python train.py --norm="layernorm" --qk_norm=false --init_std_o=0.014 --decay_fraction=0.845 --max_seq_len=512
Each number is 128 + 32 x the weight over its row's rms, rounded and kept within 0 to 255. Layers, rows and columns count from 0. Numbers have three digits each. The size before them is the row's rms in percent of the matrix's.

# layer 3 attention value, 128x160, rms 0.102, rows 0-127, columns 80-159
104:114093136142139110085110119099136039161147083148094124143146104138115134128143086137086161142156151137099064144164133120085153171083123155167110181083109115128102078127142113104122100100160114142156162116137112112190129110158164073213182103
095:103120118163113090148198146116160056080092181187163132067123130066158153107075167091147101106131138161133171153135161106160064094136170182172186087182107131176148091103123185127128073182123168114092121145137084150094118124093109202111150126
101:111118097126156148075170121170101146158139120121140132083106142129177149143151152097145107160155148130151126106160132073111123098182133068117232112127185123173135143064120154127122159162131167179153138153157070135092094133183116181130087216
104:204138143141099111130120120099119167182095119174159154104141192076138145130096112143136132089139152159139099086071147105096123098160102165107156226177160132136173150150158140088115154136155138115059118133132112092096143135172105098151155121
107:125139111136169113128117108105176175121168117190192128121175148132107096115120145109142124075204143181165086094158158124097175093096188060116073144103115122125039156148116166143105157173063127151151170097150097173126158112108134126086127168
112:185162119129153115048123128115112151167132126146176085197123133155100113145118119139101114118097111128134120135124129125108153185149127160071203171115172106119175086109167104090086104123108099091143029099113186118140089150087108157096152117
091:115127089106089192066108139138169104069134084168150150102132168101125128176131090073156125144124135116149092157143082147077099086124146118124196113124174100075116146068085107107145111155117158153089089154107168136126119155176118091146176100
098:089124170142127161142130117129046101180153154123132071143134127149072224158163096143120069104158152113119073081134146119091063099064108176092075081114110165099141129116118148103131159157100126108122161079141174115119183146132097142109125146
097:156064067142122138056129110186129131090133079116096129104141106109150105122148136171136166101165127146187111105121214142125156100118107126086185113077133110105151080142139135127168079112154099143176109117075160139141125106172101094123125139
106:093143157130136099084134154134103164135101142123113163115121162111168130148091126128143116125159157118165132131134077101201101161176069147078160085143169162115136125141177182181164120160139149164080102089117106107140153117089206125152119150
104:113068071135091130162152143157213097160132101122075132136163123155151132109170148156119095080095101167090111090115144116101142124050104163117176047152163152179121157078170170140134163141105140088135141118143136149091131111154188074117150121
091:138169121153124190134139094117116165167045114127085118139123125139079122159125092163078112080134132121125113108101139140125162131106114027084139165124163091105056092162151124093131062117130095116119206074154118156143085182147106175202105132
097:126147132096149127117156139125108160092101109149073112049086085152172127140188105126142074137160174153117098186150103099113142083093115170130071126086142101140156172176143126123164140163154139149112166126124149102168131088128096152153099163
094:112096190145165161117114137158119139142128121154105175145129173053114165094174123152089135144073120064078128128103144079155054142173127154117118115154131146145085150121127132140119123065104136169107183127128156150125069137148043150129194103
097:147161134080091088190114164115196148127158104134143105137145066128144116170189104085157130100139141123079098155126144169134161154141110140112158141187174148143074094158163111085158146140061123122086176127161086169082145156083064143155163126
099:144188111126124080083070067071158120090167154081131140109150118090089101165100111136097058151154129177097152140147077129113110174185143092143099133132137106129127123137141128125126087116094142163130124141189105150151103168136089157158130169
092:120129143216187112156139156098160142110062152138146220163120134108094098139130103147171160139078087170124166122140210106110123114164156171100124118124111068120108139096155126150130106157092090103067094190083089096136157150109099107112105116
100:135180169123161129148098162163113124104136135169096134148100127131124162126175093102121160110174116172091171141114104111064194105168139157153099106063077085110123177155141141134106075108139169113126151174168097178177179142095115101129128113
098:133098131075111194101143185089071117164149147093088134150105157113118090104158128163139107148100144130112106144139083104173101183117096077098072123139173156103095092092153066107148100150106141171103092162123139155184138102102103107097086133
091:159098104121176118154087117176210091066112170084135159078109127166167136126102136167163114080157116128158086189164155111143139122187124117135186091072090113142118144148204111148093107093160126143092138083098152136077107138133134107121124092
105:158131107082189060172152121181172104139163141167145126155121168126147083118109175113081080135072128184153100100132167183125083101159076129134111140073135152147119136173187165114150164140094175147142195116160098092128168138113106133126123145
091:097176123145122080137113170065115130091135119134188160135132117116109130117116172149096101179148148107068142113130153209117131127089120055123147119149093190095143120116189115072138094107150153056174132097111129135120143112138159148173113172
097:148073098090209117142160194171116137079131158094173135120138080060174130169092141136143116140132127073137099081105137126175156098197138184165174152141105102144121116101144088128085104172088118093168133144171082138061166161115089126087081078
094:198125158058118089073063149113126109138120084143122148157164133129132066167171121131119165124184083154115150174113073165118148149155113112100161117074123129117136068082132103122149092116191084094144178098081169083091149114147135094097120150
093:166115109142158164062136142052192143136164148112125123098193153123092214148133160151143079127132140084104153091123118109133148144128131153128150136132051108128112160173108137115097194103141152154089099179100174076114070154083131128071137113
100:153166152169082143122064101074100141103112120096129134115182146172084105123178166051166110116160122158118100056144132171141127153161124140116099167108143096129166138097073148137084140135073142103082212166162133071123144088138160108136118175
111:149097155160187097080092092083112103118115147129137150177149125092108106190096112133158152127100133097092119125176130133089136135189086087101115034143103112145130162140180097136121104124180138120124083162151118055168149145057097157189141180
104:152086095139144146156149140066071092137147106096103139035158111158120160155137162084061182181126167205127091128132103133117136099143134098084198150173077126108154158150142137133129114149095147079152163146102169139067152184093146098201167118
096:073137120148126149094108157138091179134096110113143132107106135116091096166198084128125113155099078160113137100145166102172104150118145154072072093102173173128097168107110124118126113096159162157073172088184149136174135185047185088125127121
098:135154153106188124159134119144096064156167097155192169099134096161110156122102165079058082081097176149168123077126151113123096108147119070128162130153148160136170096079092154102125185111129145100104149162103159103136086096096102091120118134
098:173095108154096184172159141131129134142066135124186108098132075152133130108069101177106097115105149098108141206096118040160157142101069175087137147123137129172072156085165101101179122126110187088109182090082145112136137095125121121107147123
087:113118112190099192171144073184116145132098124080108121100140063119135096174139065138199130116069152161162104118112062133136139160133142135129146193117147104106104128161141096139138105092131155142110179165090203189109162110134086119141147120
100:170079141124099148146094132104093137143120108126153171143135158092080151135176121110139183132075201140110120126102109164121109134115086133144177110110155094140102169154117082163124121066040124138129094119126124160139097140110097183159085130
095:063128150148165125147076111154124096114085082069122144086152161101125175135141086102065105105095104089086149101146113146106140115127187081111102084087076105109126133101205031114088102146069119152053145139120095137126113154185153169086140099
098:127119104106106041165142131100108132159132127071111127126110174174101060166091101149186119079131110148119173127112158149146143198126095103118137131145105132100132120195178064138087132096147089128093143157098113134154096151179126100083131111
097:098097197080126109092107092103093133166174146137116116077168106184100090115127113110121147125125122110165143093154094141131148065089079099139118100167152102084117112104170216144150118112124105175178178117151135175095071169138154112091109187
097:146098174132137201163086138105119150156128107106163176144091132111164084133108137139145183158104121131118161129103139099143169070162156134174144148181156164140121145127167096191081102089104161131121136142180142143149168180095176069140099135
098:122108097142128155084152165197156089125096099103168162162143153110121122132094113075131119106104131153151106180082061093114142132124203072172089166134118131167125141145159160169084156152125159112112157122129103123156101085126153147153134093
102:206124131145105152138100058137098154134112151175161149129105152144139077156116098112165163135128147149113154149105120143150113141105059104101089144094128127188153125125168141120099127175174085165144104151112111083111126154114094111123130146
099:130057145112156080146108107133121080132107097198162117154061081138147144136139181141171075127178149179150173142136103164110164156142163088150103067129163094113160098149168126098144139139117083128109119147129154140175124160106158098183143095
098:113125124142134146084092196088140164108146119072156107108155076169118080130130125114143099073135092129121151091110104145168105092144139190124113166105130172135076143125146114119132180127139084081137141108172133152110119121156113187150096187
099:212072129144178149138115145063161157139108115167129137054112112142105140219138106086158170127143131127142163155130126137076065130157105141135115086182156124113146119120116135153163144093054149115140153117182184151193175091123140133134094114
101:179194162104176116101153078104099131120083065138103111173129142131190108171152086156077130175132111142116088108191159138137079113127076106143108129102113146123161164148080194086098082091106098126120116132161147201080132081193182174103075104
099:138169146086105076168165169104080163116097127120134132113104126101119177147129181125129127096101156117115167161135154129086107163122145064074092101183097121126076148096155119157150159145121181116178139132143128104106153102202122183135120101
100:144088183124184124167132119098175180080108158144122097071113136181100173103145086054156104104159141106111160124107162150148120127148156133113090137112104129173131145119121131128087037122103122149150105150134157178110131137154185107115139144
089:084213120122113150152103172074152182152105099133073155142089135130154106089090076092069213126055155127156174123186114083094184128181134125085089140128120126166163125123127095141138170122141124117014123130104128157131118153126108132156132117
093:123147084159103183173116128078160096087173156163137151098137122100150127137151096111124110061152166053155166147157090166144089174100117105163112155062142133148159079113167093087099106117139129079105110100090142153123169057083162125094068157
097:051044116147145134120146169095140169121159092133140109167077097141107124136088123125140136111097159086166159122074160159101123078085115122135091100113137100155206119154125124079137137158122188121079194155171126113181084131123122128122128091
097:146086135131109175179113123114130106097131148142136102044150142159086162120150194137106167094130123158133085154115135092157133139127102206082178084191144114165156119146116156104131109164165098186160183130099157117088168129190151152158176106
101:139155092154062072134101060163073177066180078101111126143145133098093070128094107058135097060166086152079134124145167120095109135075181103075114108148149139148129097100135103144129177182155151131185162131146106100091119071123140145063155084
102:176139086092140149097125071146139105130145154078111159131142166055089137142094075156135131151190114145151129067144166100127140128169151104144144123101080141101076177150137109153110157119199176092166112098090159090091128065133078145095096120
103:115134122096131188097163154137161134165098118188104101123063113089159058130142148095090120121114111155121136119134092078147179121155105145090146129108087095128126137085134144126149163121162127095044156108151171168198120092197089166119141117
100:126135136106058108120142079102115128142129070132106095137124102170072080080109147134204074163172148148138077115129105129145095114134108120129188137085098145114105153101146132146131172133134121069130125143160157144106199123147193194193128044
099:118080189083092105105130172080151197114110167174126108157131112165169148128131177125164113164122103158170104106134094175083170147096191063124168077144120134188086191128171106110083156073148119144106102156173102102083100179168154107106096066
104:162143135158133113107118123099107166186148125108143112173140185167090143083109116159083090094111121167146179099128173096190143156158122127119130162150111125103103119195150137060093089076160093118174121136150112149107096098180103102087126127
097:172126153201142141113142145157113142135146141112134115156069149123083163115167105135117115105129085116169102135160163117123108060145107080157080156071121086184141081123182099117150108117157170152157120116087166145033166181151165085084139102
098:117084099135141081187084096049115128139059177091067139145133117098180099127062163142153156147155116185088153120104114129100105121117129114134109160090217134142122156125128129175133083142109165111116166135166169135128107153087135135084122156
109:117131075181120129129137085154158161152140175124190125111155133170146105070116117104109140144104168130113064095117105160101127166158118063095072066148119125121144165130112150133127197121109086139131132107122079121103200137110032066170133156
097:143155104095135128170112112142141031103107115128136144160098069126091103133179156144209101120132096124123120114168119164115193169166082153099166143160096094113184136125164133128155106078172119171136140102089082159183112165181109135108163122
104:131132101159098113134146132152176109086121127155106114083163143184126161176091127115131094084112168107148158154123061111123142160105085109103183158142081150084105136090107131179148118120096151177116164148096136098061087122127104131158158116
092:091141129152146080102139175191176127133111159141197114076169117089139115164137109136177140144143182125101196152089143111079092089111114167143151135120162175137176126070151096095077106154175123183108170114093092181151139079090123096122101107
101:132119124124093107098178096135160148121038092139111126121088145123083079131117164122118114145110077119139169163105136179152169174136080181075163116094058111135143157126074090107085158182145125108124071150134113115116184171122174112147138150
107:133124106164097080098121149115117132178093097158121129173068126127094132107080110137060122163165171082069088102169158090186151098079120163143076107122131087125107142133178136123167089112109131144113115117115146123119097178152099098122120119
095:146142126156145136156165134100130102098100135179139095175086163128097203114154109168124165111157144166172160158133137149169159093149124140161163139119089142148141135096184075183156120136134056109153163134127181133158114127149150129108135124
091:135128086188123133157143039136094093164101128107115135185115183122093169118183137165111184067142130118122132116074152104071148132117083089147150115156115183200094117157100153146143164157179145104126100141145129100160214073146178156079123132
098:139179134112127111157071171120155093159127176079111103139127101130107161124172168083151140090201137096059147136130151088140174162155105137139132146144159144150115104123132112125132147084167102102153143106157168133135129120160171157118150103
099:181089088148092145119120072151139140150070137108174091107146118143128136115141102201130115114126160155170116113095112084105144110122087152115169114078141170075072150097161101152182117166171117096107158172120097138102173187090138177115088136
100:116099194128154112158083094124125125112128223171125251158152114176077137134169120099100091101146113173154138166050131131144129113067160126151106124133127122104126120124221105163136134124096142138135172067140152138116129120115111144108099140
103:147110098150134213164057137098133156145102166129086094128150087090122168105153126177129149134101122165158151173088139096089121119095192065155097095137169155097094178149139100167104121148114094190147134093089109149088117174141111154147100110
103:129069133101093148083138167091149159152086150143139116131161129143128120136122170094107176150113102153184153116152174121088134131177079105157132146146098098094075142152149182117182113082082122179136116170118114111121154108129051098130110097
099:128157122153122081090129163130133187149103144166138129139137136102145112170119127100169133100107098163159107120153069111105125068097140181158147154105109090033124132209180078138148091162136098150113107103102059120166121098125148112098133140
094:151159119129114096172152144098064152115129050114125093107157117154114080119123108078187096128149110096106129128185131166103136098130167166182124110177150150160102133114089109143133113075130156152160188124102103088111128140158107142087109171
103:128163070124088133129093116114127171115062119074089167148145098118130080129112185132050111153101162109098166105078097106119121159109174089115137147089133147069148096113150114125117125209149123087069124105073170185152176164153107106137138131
096:092153153105135087123088071115139150135111162153151109120101129140174112164153087123101085146179019102172089122139122128089125154132132094099141072111068122151084136089184151094140160096182098109082130102086045142139119130092143141158125125
102:138128137170111158101173129177142082157161076059070095195137127114129161112110113123138157146083189121147096072119145151086155136098142134152144148136097117098152074110085163190161155099145164145122133067122094065126126099134100136105160172
102:151117139165125162092186140081117118148110128115174171150187133169132099143171109074157106116137090121146106118219124169155116046127167101101114116152146122160088168118134091103141146099167126093132193130144116112106155153189122102120124081
114:116112181126157152093148182083144116146104095105091118161175155077132166167125149101076138071123113109126124136118147147126143168099116124143116167067162193114116068146173155119129063148114182176140116105121083153149138080157158104124109172
100:149145085139187085155088148145081157105083181123077137144110164121187102113172082122162141138170169137132094144145053164087168108152116117148078135114122129198082079057162127142120101178101074121165154109172088125143139124127094138060093088
101:126139178134131206090114111143126097076196151193132188119107129150079152126104130132126158127209139093190153151116138122112093111132111157148137135138185101093129082087113157140124111116151126185100130082080140059045130049153102078077130049
097:161095109166113193109083148121192111157114086180138159120115122104136118108165105185167160083047138157104110168086129152171140173063159125124094124112143134140129112130100085145096117100112172160173176169210154086128135122169097090134153169
098:162144154133108135109117179135115130138108081168102119123099131107151121135188089141197061105154124133075146165132132091120107110125098138139088104078108144134141060142153138081203118094144102104054087162133144126132178155129154194162143092
092:119116125142114084149119114132146151138070155165113139102119109139126123080156187130092123099118140151109109170072122063092114201164104132091110069128115137159130138126022094096132114115142116097143158174125088113122109109161076169151134108
109:122106134176180090112146115075183156152142071084085102150143164171079157148137158099132057130098125112144124111169127107166110135163151183155119114110193121159082184161083125062155157110125092132147140140084100158138158146145121158106091138
096:062171121070087108101108100142102174079123188127139145115093137104131108168109089097125120201168103087106027093080135124178143093158151090113119101163146152174120112125131121212138092114100145110122103099113116112120115090080140116131162089
102:168121147070142155176080150084093149141148121109085137144079125161191128117151181104121119106153094201062130124082115163167135139091117159141132150110108092157138101172128111075144103155130090126122105175177041174120088104129090133143139118
102:102129164121151141142130117090109170162138176142163164120138112115121129191103103157079071091131120195098132082102140131134183113133150182104104152100105142108183114078115171118129115127098106133131090192145173147087118086125181090136159161
097:076139143146141132152064122106080101112224110116096107077121148131114156182105124171079173121104156110122159185094121126105089133140166132159176166088115116102078120128166144102124111146076149141171188106112149121093124183115110139150184163
112:142164162122114107129132133085140169181058090095199131092126134112138105135076140083112074073079145085119063069148148141177107177160127104138101172169137135158120155167133183093093128133188058109083159079059168121166171139115148137103146094
097:151206099097146099134088162152074155150148029171141096121141224142165078096133140108125159135146155132148091123158107129064131099124109109143141062201154114130123102122110123057147159139157160093156116132089132158141161088201102138168147089
095:172118135097067137168150178045159147116114081161105144122140100076067133177148125102109140178091160106110047113182140160095161122073168138172180117143119126119117128111154057086193146205119075113094151131112152085172119128126134150156092118
095:178140137149117146109088109162120158135116104127080109185078133144134138154096146139102131083161213129115136140125165117149168189192130163122130148123055068145174184120195131086151140144160089147110151073165089128129171099200138165097106118
096:104037113147110170112081121084151128134142138080123123151105145079124138084150126122108179080150175125140120111110166169121161100170131154149154138108121105157115176152146143129066095127102104136138111157118097169176161128151136080071174054
101:119105064100127114100127132140187109138122133140150140160136158143104173108104153155104188085155090146112113101113101186142104131110095110211130057123128147138139178109128139177096151178109106131103096111173065151128197094149103128089137121
106:126125148123166159193120127101123131178139121118138113160130120085162104163173169075098109123064158095126156192134136122107147085141122166165144099166113153159136176067093176094198139140084105115111113110117107152131169136100090130142145165
101:123080138166143134093132162097111115156146179176127162126097122162160120168109129110126137167136158159126063054119169038085092135120143161129110139111143176078161097127165134104133110084164129118161127086108196119081126157111133126177207136
106:164079144199075102118173088106116117172178117148072149152096100143067127145054156166097123154133178165159103095141172159152107110170164130123144077151142108103155128143125145158192166164150138141129130090079123118137125129097096096132121188
104:122084102105149099152136131148092132121164162136099126088117127067103179154099109102159187153170128074121122101166113176122158166161164144137134135171131097168144147145119025084149099183127114081149078074166124124096135154112151070091084124
099:130139118127141135099093163164077128161119134083124102098127139126096059166067119163066114095120099149107135147140105114076084168146175111121155111092086212152150136101141120111101138153179153133175112101081110092155129110122144175145147132
106:127139124154066142205091122084125133181101107152128096122058138116141095181101189154120182098110112145160157099094215143070088138139095153085097147133129133084138054166157138111100083140136112147127130107109117099086149106110143174140136138
097:116142125091099131120127098102156115161132147115126158113098110132165156137085160143095116112154076144055090185062146107076110140117144072108101177098171182116116106119105157127150190154097104154081166146143163158162145170143165178146104152
096:132147157074108113182155122096091089114102103126100127169097054154087143082131125109116225146189134105105050064094156132153078131137142123114152096115104100125219165155096080128159132123089123149131083126108124116146135121073132176095130150
100:100113131135087096092110120108097085159159202078103147187083109131133152108091123108121097095116080111081127161150156137188157157126104128152206191142152129095113125150169165182099151068141101112122124152102156121142129138126088095119154136
108:163148190170195209149160094151155078107163118128149161139122100163105118131077095165119155164122130107145115091176134131119138130095133173121118135155080092134117072118137094143099163124122170135113163148109161104113110143105135071125147090
099:114111109093180135078137108065118055106108125137077098081111173147145148126126062154140130138100150068145129122106194175140120101162131099072097135126135103074125133158164106195078102177112157131132184178147165104146138120131099135107102149
108:102077144107127140082191082149120131174148155147139064085132100138123164076155121123114087118155156125120080117176078092154142086038154123120147139163140035121168058122141117135160162142139123081162098132177150094087123080146079115131107135
097:154129120158045096161204121143141068108201160183178127118115166064141136147139117080107123094101109096097142157150128147136127151099138134083134128152148089144099104093176073081109084117059137161114150172159129163101166011121080170158155157
101:097153125128103112087125126101083099149144106111146218079134150177074134098123139118073169138113168069179075148148138093094074121133148104067101067165116147117145111113133127150133133100141142118145102109127131198122093100104121157145170124
104:130104082174109136079090132102128141213185117116146096174183111111173116140071093156150172183112159117059167129149083109134091078085093166131131125187113119148128122101146171190168148101126120151166126092148103140145141112091111181187103122
110:072169118049073132168115081141129138156095167133114188107115182096124203174164114093131105116163083079139150181089113089110125142123070149097175161094114161141166135162097105070082108075100206121122167081098151109154119135144120132124146138
100:147148085146140152160091119138077172117053153119148151121170089182102125115107116118139114135166150104112173109124090117112186160122140115129128132139151140133089144183118101079095148105201076112154178125144107094106148093103108087164153147
105:093121152090177146098075122124130147090146172135120097101126082128107151090127156196057134122156144123118100141124165070102140193162112156061124093169175168091132121055187136110173115098131147157146082101174146144163123122069149117174130139
094:117108138180123180116113111148080171062135189134179134114150173171091150141152120138093116150151114152159172143150099115137130097092069105132057113116154130097104133169090134149147119106107109080123119159164135128189160123156101164129097140
098:039107172091108164159134089137113152130153210148155193138042122099118146084093182098077115124103095118117120113071201190136145131139117110079132113191170166092150116123197119120181155137136198161163089135133100104165092145093111146085112169
097:128144177135095117199169087175106150101163131118117151103140118160142197128147126090084085169160108080104112102116146147161153100128126087121140110203100122133156045116153171137202099077134088130094135105105102102116129094137128143078112129
099:116139174097155084129112183125178088164108141102169132144164159121204130150060123133168105107131155140150175065096148138137157179162094111127112146117106074141114155127171079147128198197105177142057147117142086150135172146087066086116095049
103:152127127112153101127138164149134128131161163105159191115108124156108072176115148103115075143100172137131099132165144090139113112123091095045047175114084112202123128108155126119140198201181136166114145144119098067132121134088140115176119106
118:137158191100120136172085140172114143161105123065199078113155152122131166088100149150170062091160157066127116106096088159093171096150160108116132116087102075175148114139201109147079152094103105084134130130131064196117114176141144202151130159
106:129133114143069150134162107133080152115125122122085077114114124123153161115144122100137089114114155126183101127145130105094059185132078154102068131134157135109111124118145076088157122132190171169117076093093163121136156082118115134097153056
100:103119134101140111071142129096141100124120119105129178122135096175123128129142156122127052195078110136083142095144159119156100139104126104116130184098127139226104134071161087086092185116052101080125145171103100126134144097138116139166164163
094:134073127092172160154112091099087154141191148099081156209127076124104161114161141094155179160131143095065093188146122098181129127102115159100080096143153118090126172166164146107151123137110090175127120102177187138108132188113124075104157116
099:134151163080146113125138095141138136148137157082139134107140095133122138080157120159096114135149159112089109161150119112138104182135121040140144116111123122124093155159140125146127166152084155110092109146145102105042213100128154187076150125
108:123100088133121080119086171164115122115108056159170142184086139117159167130121090096144093145097120168131179118141132089099093112147116113173127144165126207153188119129100138138136073132183181136143120107128161158169129143144115169128124147
092:115150135103116141071145151080116128152103139173084165108157100157159120099145175114082157124102094149142151149194142137149149142099090174135151145073163141103134133126094116162137142092124167091064121148134131065139073102177116092153069127
113:126124164127100157110106115113112175122153160105152111119134101140085121118181131148121148130138159118084130120063113116081152192106135029174164168072137153059105156149134156183108125130106154176106172127180155106140118120069115124098119253
107:109061092105124104100151151131096128114111068144129140142128131113081125127093090100152124143117113132182130167141113114203156116168178106089141174120092047137123131175089165152090125161129113135072139076174129131101148150078142158092112158
101:047092108149130069163140100120090118122118081105120145175138096142119085132147117171099168171167156132136117116106155120148115080099125102129062107145104117150108071091117164105135176169168072098142158094134153141119059158109135125110126114
100:193153127149118110072109062169160095135148094145119122117123116110189182128199096100125113131144134126147138120123191120128090136130090188110143107078133159092091133087078154145083159114153181145141156144111135146130176098147120176087087097
095:165150155155152130081134109093120114148190075154132087158158092141084173146106121109134136145120176103088118141101103085164113074091099092107146162127107071125143072081150160155082132164142090092149123147181118133122198162087089125170083113